Weights of a small GPT-style language model, trained from scratch on English Wikipedia.
Architecture: RMSNorm before each block, no biases in attention or MLP.
Each number is 128 + 32 x the weight over its row's rms, rounded and kept within 0 to 255. Layers, rows and columns count from 0. Numbers have three digits each. The size before them is the row's rms in percent of the matrix's.

# layer 6 attention output (transposed), 640x640, rms 0.0528, rows 44-93, columns 576-639
105:114142081184135124132156134099108123121096161145093156144120057155123118109132145104139124112109124153051157156123106159121057135119117075187140142166085143098144080077167110104133153128116100
112:066123099135148142110186146148167144092072113110142134108166078137135225149137131140196158129086141156101153105120125105133161085157113106144095147084095211069156108151099111074107158153176106
110:174117122149147123140107121151140131081070098171120135146147057100150104170121140118153159185127167162150120111197129087125098134120153112122166149147140071173142150153120130039165103136103164
110:133155138076094207155131148130125123147115151106164094190113188141129152102135153120144082123128148183082072163143155150112164136113210147136105094125138140095089100165117186111133116187205148
109:095100127101116157117132121134123173059157147108116168128136112123121166148082110156139142090074154121126127086114121101140149120129181103166102146145112142105150083079109150078175169113132102
111:190074085127140088171163138166102113145091150042105111089148110092133205152116075197146113112110124065084156130117172148106124155170127104191178119101140126129195115143100146137117162149084125
114:123127117112122161096193170132138115209134109099154105172123082117098157132138187124089118150118133154064042130124177150169116142182131169139055109132143134074147137160127175065122096045173164
104:102150140106135122139137097136116082108114107090123104094149074132078131078107151140084185119136060132141178171121101096111100116134146198182128132105103100139067109169139118206127079165139133
107:119180167177064140179120107131116115190139154153112124108141178130126141146139091120137124153161165147110204126116157111095135143131166129060095134146094095148130149143136126156101110166208077
112:112135137105106120155168090102151104134150157067161126147190106129129130134189150075171144112149107109131151169070167135097114132079074150107127139207111169150209128129075071111169123176159121
112:063135103162087105138146135128129124111114148113136153126108094134138083132175148150165079143120105146198089165178138165112130104189125166168153118129171137108135182127159096112148165090070119
110:128141082154138120166196085141067135093149142119111118084097109175140058128154141109108113180113130108110129136145143180159127179085202123147093128122089074104111129147126119088160101133127141
110:106110141176148111137138136112151135211111130095081158079095167143124090158075087137138043098099129104142160081127123076155090154164165087111094125094166157193117099156136096090167157066136127
110:086119119173136123124116141144092112121116140121156162127149133079103136108154181124195179105134115081123155107197115078145099097133117119146151153123095138123151137121131174167100054113085121
111:148134132124148119086140098143157134100101110105076110146091108142097229125149145113117092151163136214185123100122107127135136128169100169043117107128147144129092120125089102158165132128077088
108:112160151103137085150121162127127148078110106204118132029040141156170129119140100124075168159140146142113133094109182106090117132110123075062169151083139067102118130126133068170170152117112149
109:219135143154119120148140115138076185071150066062140064093097075110154127130145102105111093105053101095072067160123136170183111130107114075147102102143129151081153122153142101135190105173155166
111:134105068087141172162134154169162108185127131168112178099090153114088109073092135102139116159146077113145109143099102147191160159127152106128095119165056158146116145087132162157164154108109124
111:118176134153181203109119119125179140140094118137080188149147127138146120116098083177131175163095117138111137133108161127146124071149121113120122137158129120157134116159131115144202099095159144
109:132099105129096103117152136124168155084144092072129108127147112122095153150130125124145068176142098119118167123070166183172109117108084152086104089107109154114079104078141108149135130058128154
111:116083163127153129195168114106164173104114172086073094103116167133107099135091166130098119134140130137096132156105143143098085108152132081134154103136174085173170097089119135156103147150133117
109:092159178145120119087174119104132067130161163173090085066138184153085110165163133125067106091115177165159158074120107105121130093123083154194112110122168157102059137102122061105113178131213124
111:106144175115151107091127163150070115119120159103176128136075081118100161126153160086118035163140206131162104131084118128201110091099120149125098100131128150085062143105215150169111104090113104
109:122126100147138140118099111175129178067125143139108195092112083136102103096123150142119119128102102191142142066106164093114114171124082129106128152184139157123143143121150122140154056170075142
114:119102119117106109128129110102132097126146126121113132108072149102108091165179091060124093094154133121119226124117121099128061159149151137101067110163097135119099110101125066146103134120126114
111:079133134155105101127102121116118138054152139087119138240137075084181133146148087106128169164108090106036180108120178093105098108161072159142162128148145090132115113142130152115101118069141152
110:177174111215132142182150100127149100116122139069124082076070115112136100082106104120152148124146093094168114124093167150052117146147138139071142105177110165123116123129120120088147108160172167
111:162118104161174096093125137158114126158083146070135088152125154143133143130121109066077176081128226100137160128145105145121133097113137155129174108135146115065189136104075129183116083161119139
108:109073208119145111104083132149097124128126074140152100097109127118140101135070154120084201155143098146188107174127113097142120185130154141129072091094082185129174135176153088105136140111129145
110:161147113062117175071083102084100136133143110136083120123078063140115176130071113085133095132105162093113142124108180127121141073109111117110106117166168098064175140180122120095129118155166184
108:137153086041143140121087133144180063164118071070126086096143109112151091161140150117179081136188140141135106067103108126116114122154175135147142110129095135114126124147147098107149171113075137
111:103115131109133139145111146098152129134168183143115121102145159105115116112118116083113154158067162098119166142135218136092080116117103123200122184142133117122108140057174105150144181116103099
110:141106159135155115119161132087124148137077152108156119120143085136163124085140152150149141155120103127098105055148168182128151128140155149120145096130158171121134215130100128164115119092187128
109:116142119079069150126122201167128148132178196132156075146080124133151085126161175137128096143144068083178186076208142144138098130112164120084136128151168127159096122110118156144119168091164103
105:081105124101141125125129147041143177106090159130083156119121126135122124109104117147093151112129106116127216142120188123087175144140140130077150152191159105080119121147141154160141117090152137
112:101138140063101122113117101172094122162122088131109137106113135138139141139162075113161115102126105150150069108163099156124101074168177124068137121125129111087159111106117162177104096112102128
110:112091128118090129133083072123123164148119125117140136125140188197132108126106163075047119198059118130143083093152104116131113181151167155139128159155139088119128117142144153198120169165131131
112:115121181131131151128105125112165136125103134176137077089158172136127049124078149126159167089091169119117119101064118099190114155146135149155117115133175131143148127108163141118131105165172146
104:136137181132109123120137109144124114151079143197164140110093170101215144094104146142049093176123161176201081166081136095104084072098090138150120115176125134121156130105079104094156187117154125
110:092072129090097112104117129058126099093086121157042102130123136165194134121170044088094122102196131130117137118103184156136170168087127188148139199131127069151152146070112094105146140117180122
111:145137070088146084124113143108083093099109101168174163089135169118139194125156165107109151119191143075093067118101141089142138119146095101071152117139125077133124131118109125123146166122095100
110:107135138087110147140173074140088156084103134132177134200105129138180158071139179156094180167109139174181109131121171134113202142184072058106088166131140162177120097159171099153163136108089176
107:129128146172101151164109108095103140130242096158148131157138092133095122152056121147138125077122139099186139082107082113167158095139149144129201134129125127183119111131101152170093110102087130
107:135106164155139174133136117215131081025121129134151184103112140094132078085178152153023165142151159123134091131141172120094143115153191114173114091153164118128109095164093083141102211130150114
112:093152148091149145129091141159112130059120100126186133130138086159100077127119090109123135114118141088086099124072074116078116163161156122113157107017097152161132101080156116114159111066149133
111:107139168152157114092153177168154124129110122103106124098113114111124100136067076132135111144107132094122113114165156167149122156095110136110099185157148137110113172163085125114149130105105128
109:171102089128135168156199184125070170177124102167148190091077095154183082096153139132104130158111122136150071120188126129123087157140082089141180106144170153115174144128122072202144077143110144
110:102107144119164130149133122115121109213107117082137147161196092156147179141129102101065088110168170087078126124149143100132090111093158123126144149149157143185154153113102147077133197181092139
109:132131095108120155103118115133083139145102115128130099086091108210164108145097133113171142160149077101042099141131123156103120166149133108123126087116125075142154169128174109116130158135180065
108:132121117210151163108170097073129101110113143108086131154123130094118154156147160146080143105122117084130098146105170173073124069079115122204186149096108141194125138156143158084139139175140127
# layer 6 attention value, 640x640, rms 0.0611, rows 45-94, columns 576-639
113:084184167090108086114085176108050116104145099138126107139034138109101093111095152106124115223132069113129160159127136153185158124109092094040124166162074053141089179110091153127111123128094056
110:070135132111121151140150094076152140171178134203112104105111145138105161089123156154126115160131160109082116142092147085087102081182127114128091136085072188041091146135128107163185140084086104
113:123165100114193108160119169071138124175224118118157112078193113147132130130098104158157135126159138094182195138133089108076126070119111147124123140132098128168135148093170089112061123117130116
111:172127166112130140075159113128067094161063123160110122117115092118121143056142089112080122127114089161080136154109183143064126155135115107118116131132186162104108140182110058119130155107170221
113:123151118158094111103108181141125112051191066134150155111070149112116081168061121145099158149106116121135113137180039102172179130119103143124112114101157129153136122149104129125145077104142136
116:109120113117155116196156115084115146112166170091135145062115092114180203130065064120166120145099144138140125076146165033149121122078091145108166113133135151128076094094153158114104038119119149
109:157147135150136131104056189175140127045145184116164107150117166138113127138118167182124155130144166123115059138105107104102160088089086109173099131115115115162187143114142110132079162132127163
108:101088136139115131114109140127124121091062117135134140154162102124080130104141139087178139141165109111105108186184132130144143149156090229077124094110160134122103106107128124087161088107120128
114:131166147136090136136170133095134138048095064121117125119104119128136106146093084096111198133156151101127134103174113128150143121134140157153124157127129154090114081171178179123063132159104133
112:146104129121089120100139149203103098109169076174131122158105149148131196111144121136107159123118102107062096147101216147134140157096101164067108063142142118141146164180128208106178144154130109
110:165138098120131185084102146135169099181114126128094157139153104133168170149157137117147100162151081141157130047124075124050099123150135063120163168131151105167142161139125124123124106103154157
112:165092113092182099139191101088178171104154166136175157131158133115116161092113099166075137186090161114116134138091091183140108139093075163166165122203164123097153131113150147205172125164166123
110:101180118181104115172164131110149106124159131162134102104078198090123130158172099146034130113145110101190109165106118143095162113150137121141130097184121170116146145080132120071172152159109114
113:122132093174107122147114171125132174149081115160164157121130137137142100100117146092184121151128124108147140064084084105083151119161141098163155126145116095120188106174181113106117128083112122
108:155104119167107149100130166190098089166151107173130146160128100201124178134098188123132118132169135132088126144178173141104114130169080154184053056149133094139137147136088172147166041144145154
109:092178095102165149117093123136150065191078149169175151128129123154118114132125164133128108114098187103166108121117115103119116069140103186140135102121156117115096171082174125099142164072119168
113:127154102130128122102156126117047128169141164146118122134148125133126118184109155181204117134116091092104130175153152125113083086111135158114136129119100097112086090131133048071086110146166124
113:180155161162110107087105092180105064160150107195148116096186137113106092124115137167092094193148150202114069190131050173127160165102113139113138130147120146111092053087108140146092098151097134
109:085117211072155067101170100162052136123133120215170099079088120105177152091128117133161092171134186152171112105174174165084198116088113098191152135116159084088117114132155147091070120124154108
112:098127149157135108104111130155154094150095117159210202098150128108185080045148076124185103119132159129116129110091118133119153167093109179147129102142072101084123149110094144186123135061093067
108:168145082151146136106087119108128108124109128104050135117129101094096121105169073127092145116097071116113130198131151095023144197137087122087132130104100156175141109118126126134144109099094147
112:116131093043121106110154128162152093079128172152160113071139147169142122132081122188141126147165147164065155155158149074115125131173061144055144137166105121104136083123154142038064126160071173
109:099118177180103140165180170122127127155123141103090141148112173117148130095077136137087138090173128058165062167116108138116124110114142123192152169140155114122120152133069097089134190124167065
114:158156156106206130064118134145186208123182100138127097106166145113126131090131075096193107119134103104156124125118193119138176068115137088071126149082116096148102124137189167064111227128102139
111:121158107168163099117111134165132121129093105131139139055127145154099173095139123130129045090163059146112102231133100093097149109120112104067091151109121139148178139095128127139166135114099182
113:130138171110083128083076181122036042105071165147169133167120144090136121128131183100087093117123145120080100151119131093162126041105156138169118112111112129125147149159147168131142149136134112
112:127145157143125081191111175150140119098110110156068103098122104131160143111105105144204127122130065152111154103155104172140125141162124134112142121143101124148137153121125120154082092138146128
110:157137100143128154153162177119121161076170119095161172122123169128110150164119081158147133072146181154108078127127075096182123084152073079066147140160180150116181122152092158144138147175131109
110:157101085139142136121151130147114171150143119142175096140107149120140117142100124104132124135183120126101098153108093105163100126155150102106117166163110156191180136114173133165106141129143104
109:120115191220099111168145169083114145096103170124108175177098126105058177100112164150174153116100099177091123131103100096171089047129122118170122140104141086108127158119172111187139147129161165
111:094140136186126127175148132150073102064137078095150164110156161123114175121153158139145124137149154157141128124089107099146141155196140078051125078085129098119111136231136062075059121163152129
110:110137137101159099178129172147146159189115121066139116121144148156138149140152132096126118129130104103044143195147148129095146186122127081152134130100148105121080104152116055147179157149107139
108:086124115157170077107100072123113105149084109116174132169140093102103078165097141137102137065185050182098114132085137114105156085121119150123147119133153144131133184148093122112152165177107155
106:100164172119101115141146130170120140131145161065144147100142141116120154088154155141208114117115083166121102154132110141145142088154119091145061109098098141131160116173130151217111156063089119
113:169158171117107096130166100075134100098136176079200127108073104135161131123079130111108092194070114058128194160104150157115090190123089083151083109105110161148117156123159110197112133116180061
112:144154151158137076124148158083173118197140152126101116149146114118084063044169141104103146150158149130103193119124164164161107159120130155111097171127183126089118153104160148065092120134046100
112:101115108151136093153121152144098110079148099136113135144131131142112103166174145173138166138160112188110084142104086108150141123073159133158137123103152143152158191100140058185109135177167097
105:094153090121142146054104102074143110115087011099132169156130163091105157117099112126097127078168035113167050147096111069163125191142150117085065152119126127175087130140185187122115107083089102
109:148194126092143126160150117196106179135167093157100131114112150091133099145134108132175135136098090072105104151116170083109137105138178138142115161064183202105110119154152083099194122178114116
110:124134131147105118100068160109146160129157109085060111160135160136167064179056074139175143151155086156124128153151101144108171125115100173187129116053116086168159149186150083129110125104174108
110:103105162138130108141115225084130102168127101086082097114187131117169096152123116147080146076158186070122141201128078140133204092123082126109142088112166115126107113132132174148099110142112141
107:134115125092112130114149185133111086161093053077103133135117130133153091076160151089116124138144115176104101129149048137158150110152111184138151091105105093093102113090172108131100094124141141
109:087116054105098173099167146092101110119157090186035088181210148145116094138139158177208136114061126136118189209099107089126118135125071130118165186183093153151120085132119198145086111080098195
112:131114136136185102130176100180132179127187115128109112159081119104190129173114100145133126116067159099148118121168183090134097084064141144099115162137128120081132175170145139171157112176137065
112:111127152153140141129142155100081099125087107098130117158161113114097117123125146073161127108166136140113159126127131161120132104129148094180195101141097115132055120102199124121100171134167237
111:052126116134105154072156103140133024148149069095106137169145077092066092111092176153116103104132131185112098162096134115147163122122113131139042121154117072114084129101184133136146105150114108
110:126114155098127123140090180133124115109143091174152119166123173121135139122178114104114163111101105132145110152159102110122180140165138148175142166202090111134102109157170146123121092105141133
110:157138154136153102126134130142148151177119197123146157180131096068148122105157124122186117145137118097171158132123135085226078034103083056155138122182183139110106164171093106183102106137115158
109:154127175134127107169117170101135111137157094142131166085118124183148164134156068130102036087114126198108120109122092127117138140147122090111173155110143152099136098179165068129128129139172124
116:105177131162134085145111153161168114121147195106167138127131137191128132105125144124115118127076188154191147108134080158142116172154098125114093124108113150139122137125159141191082115092105102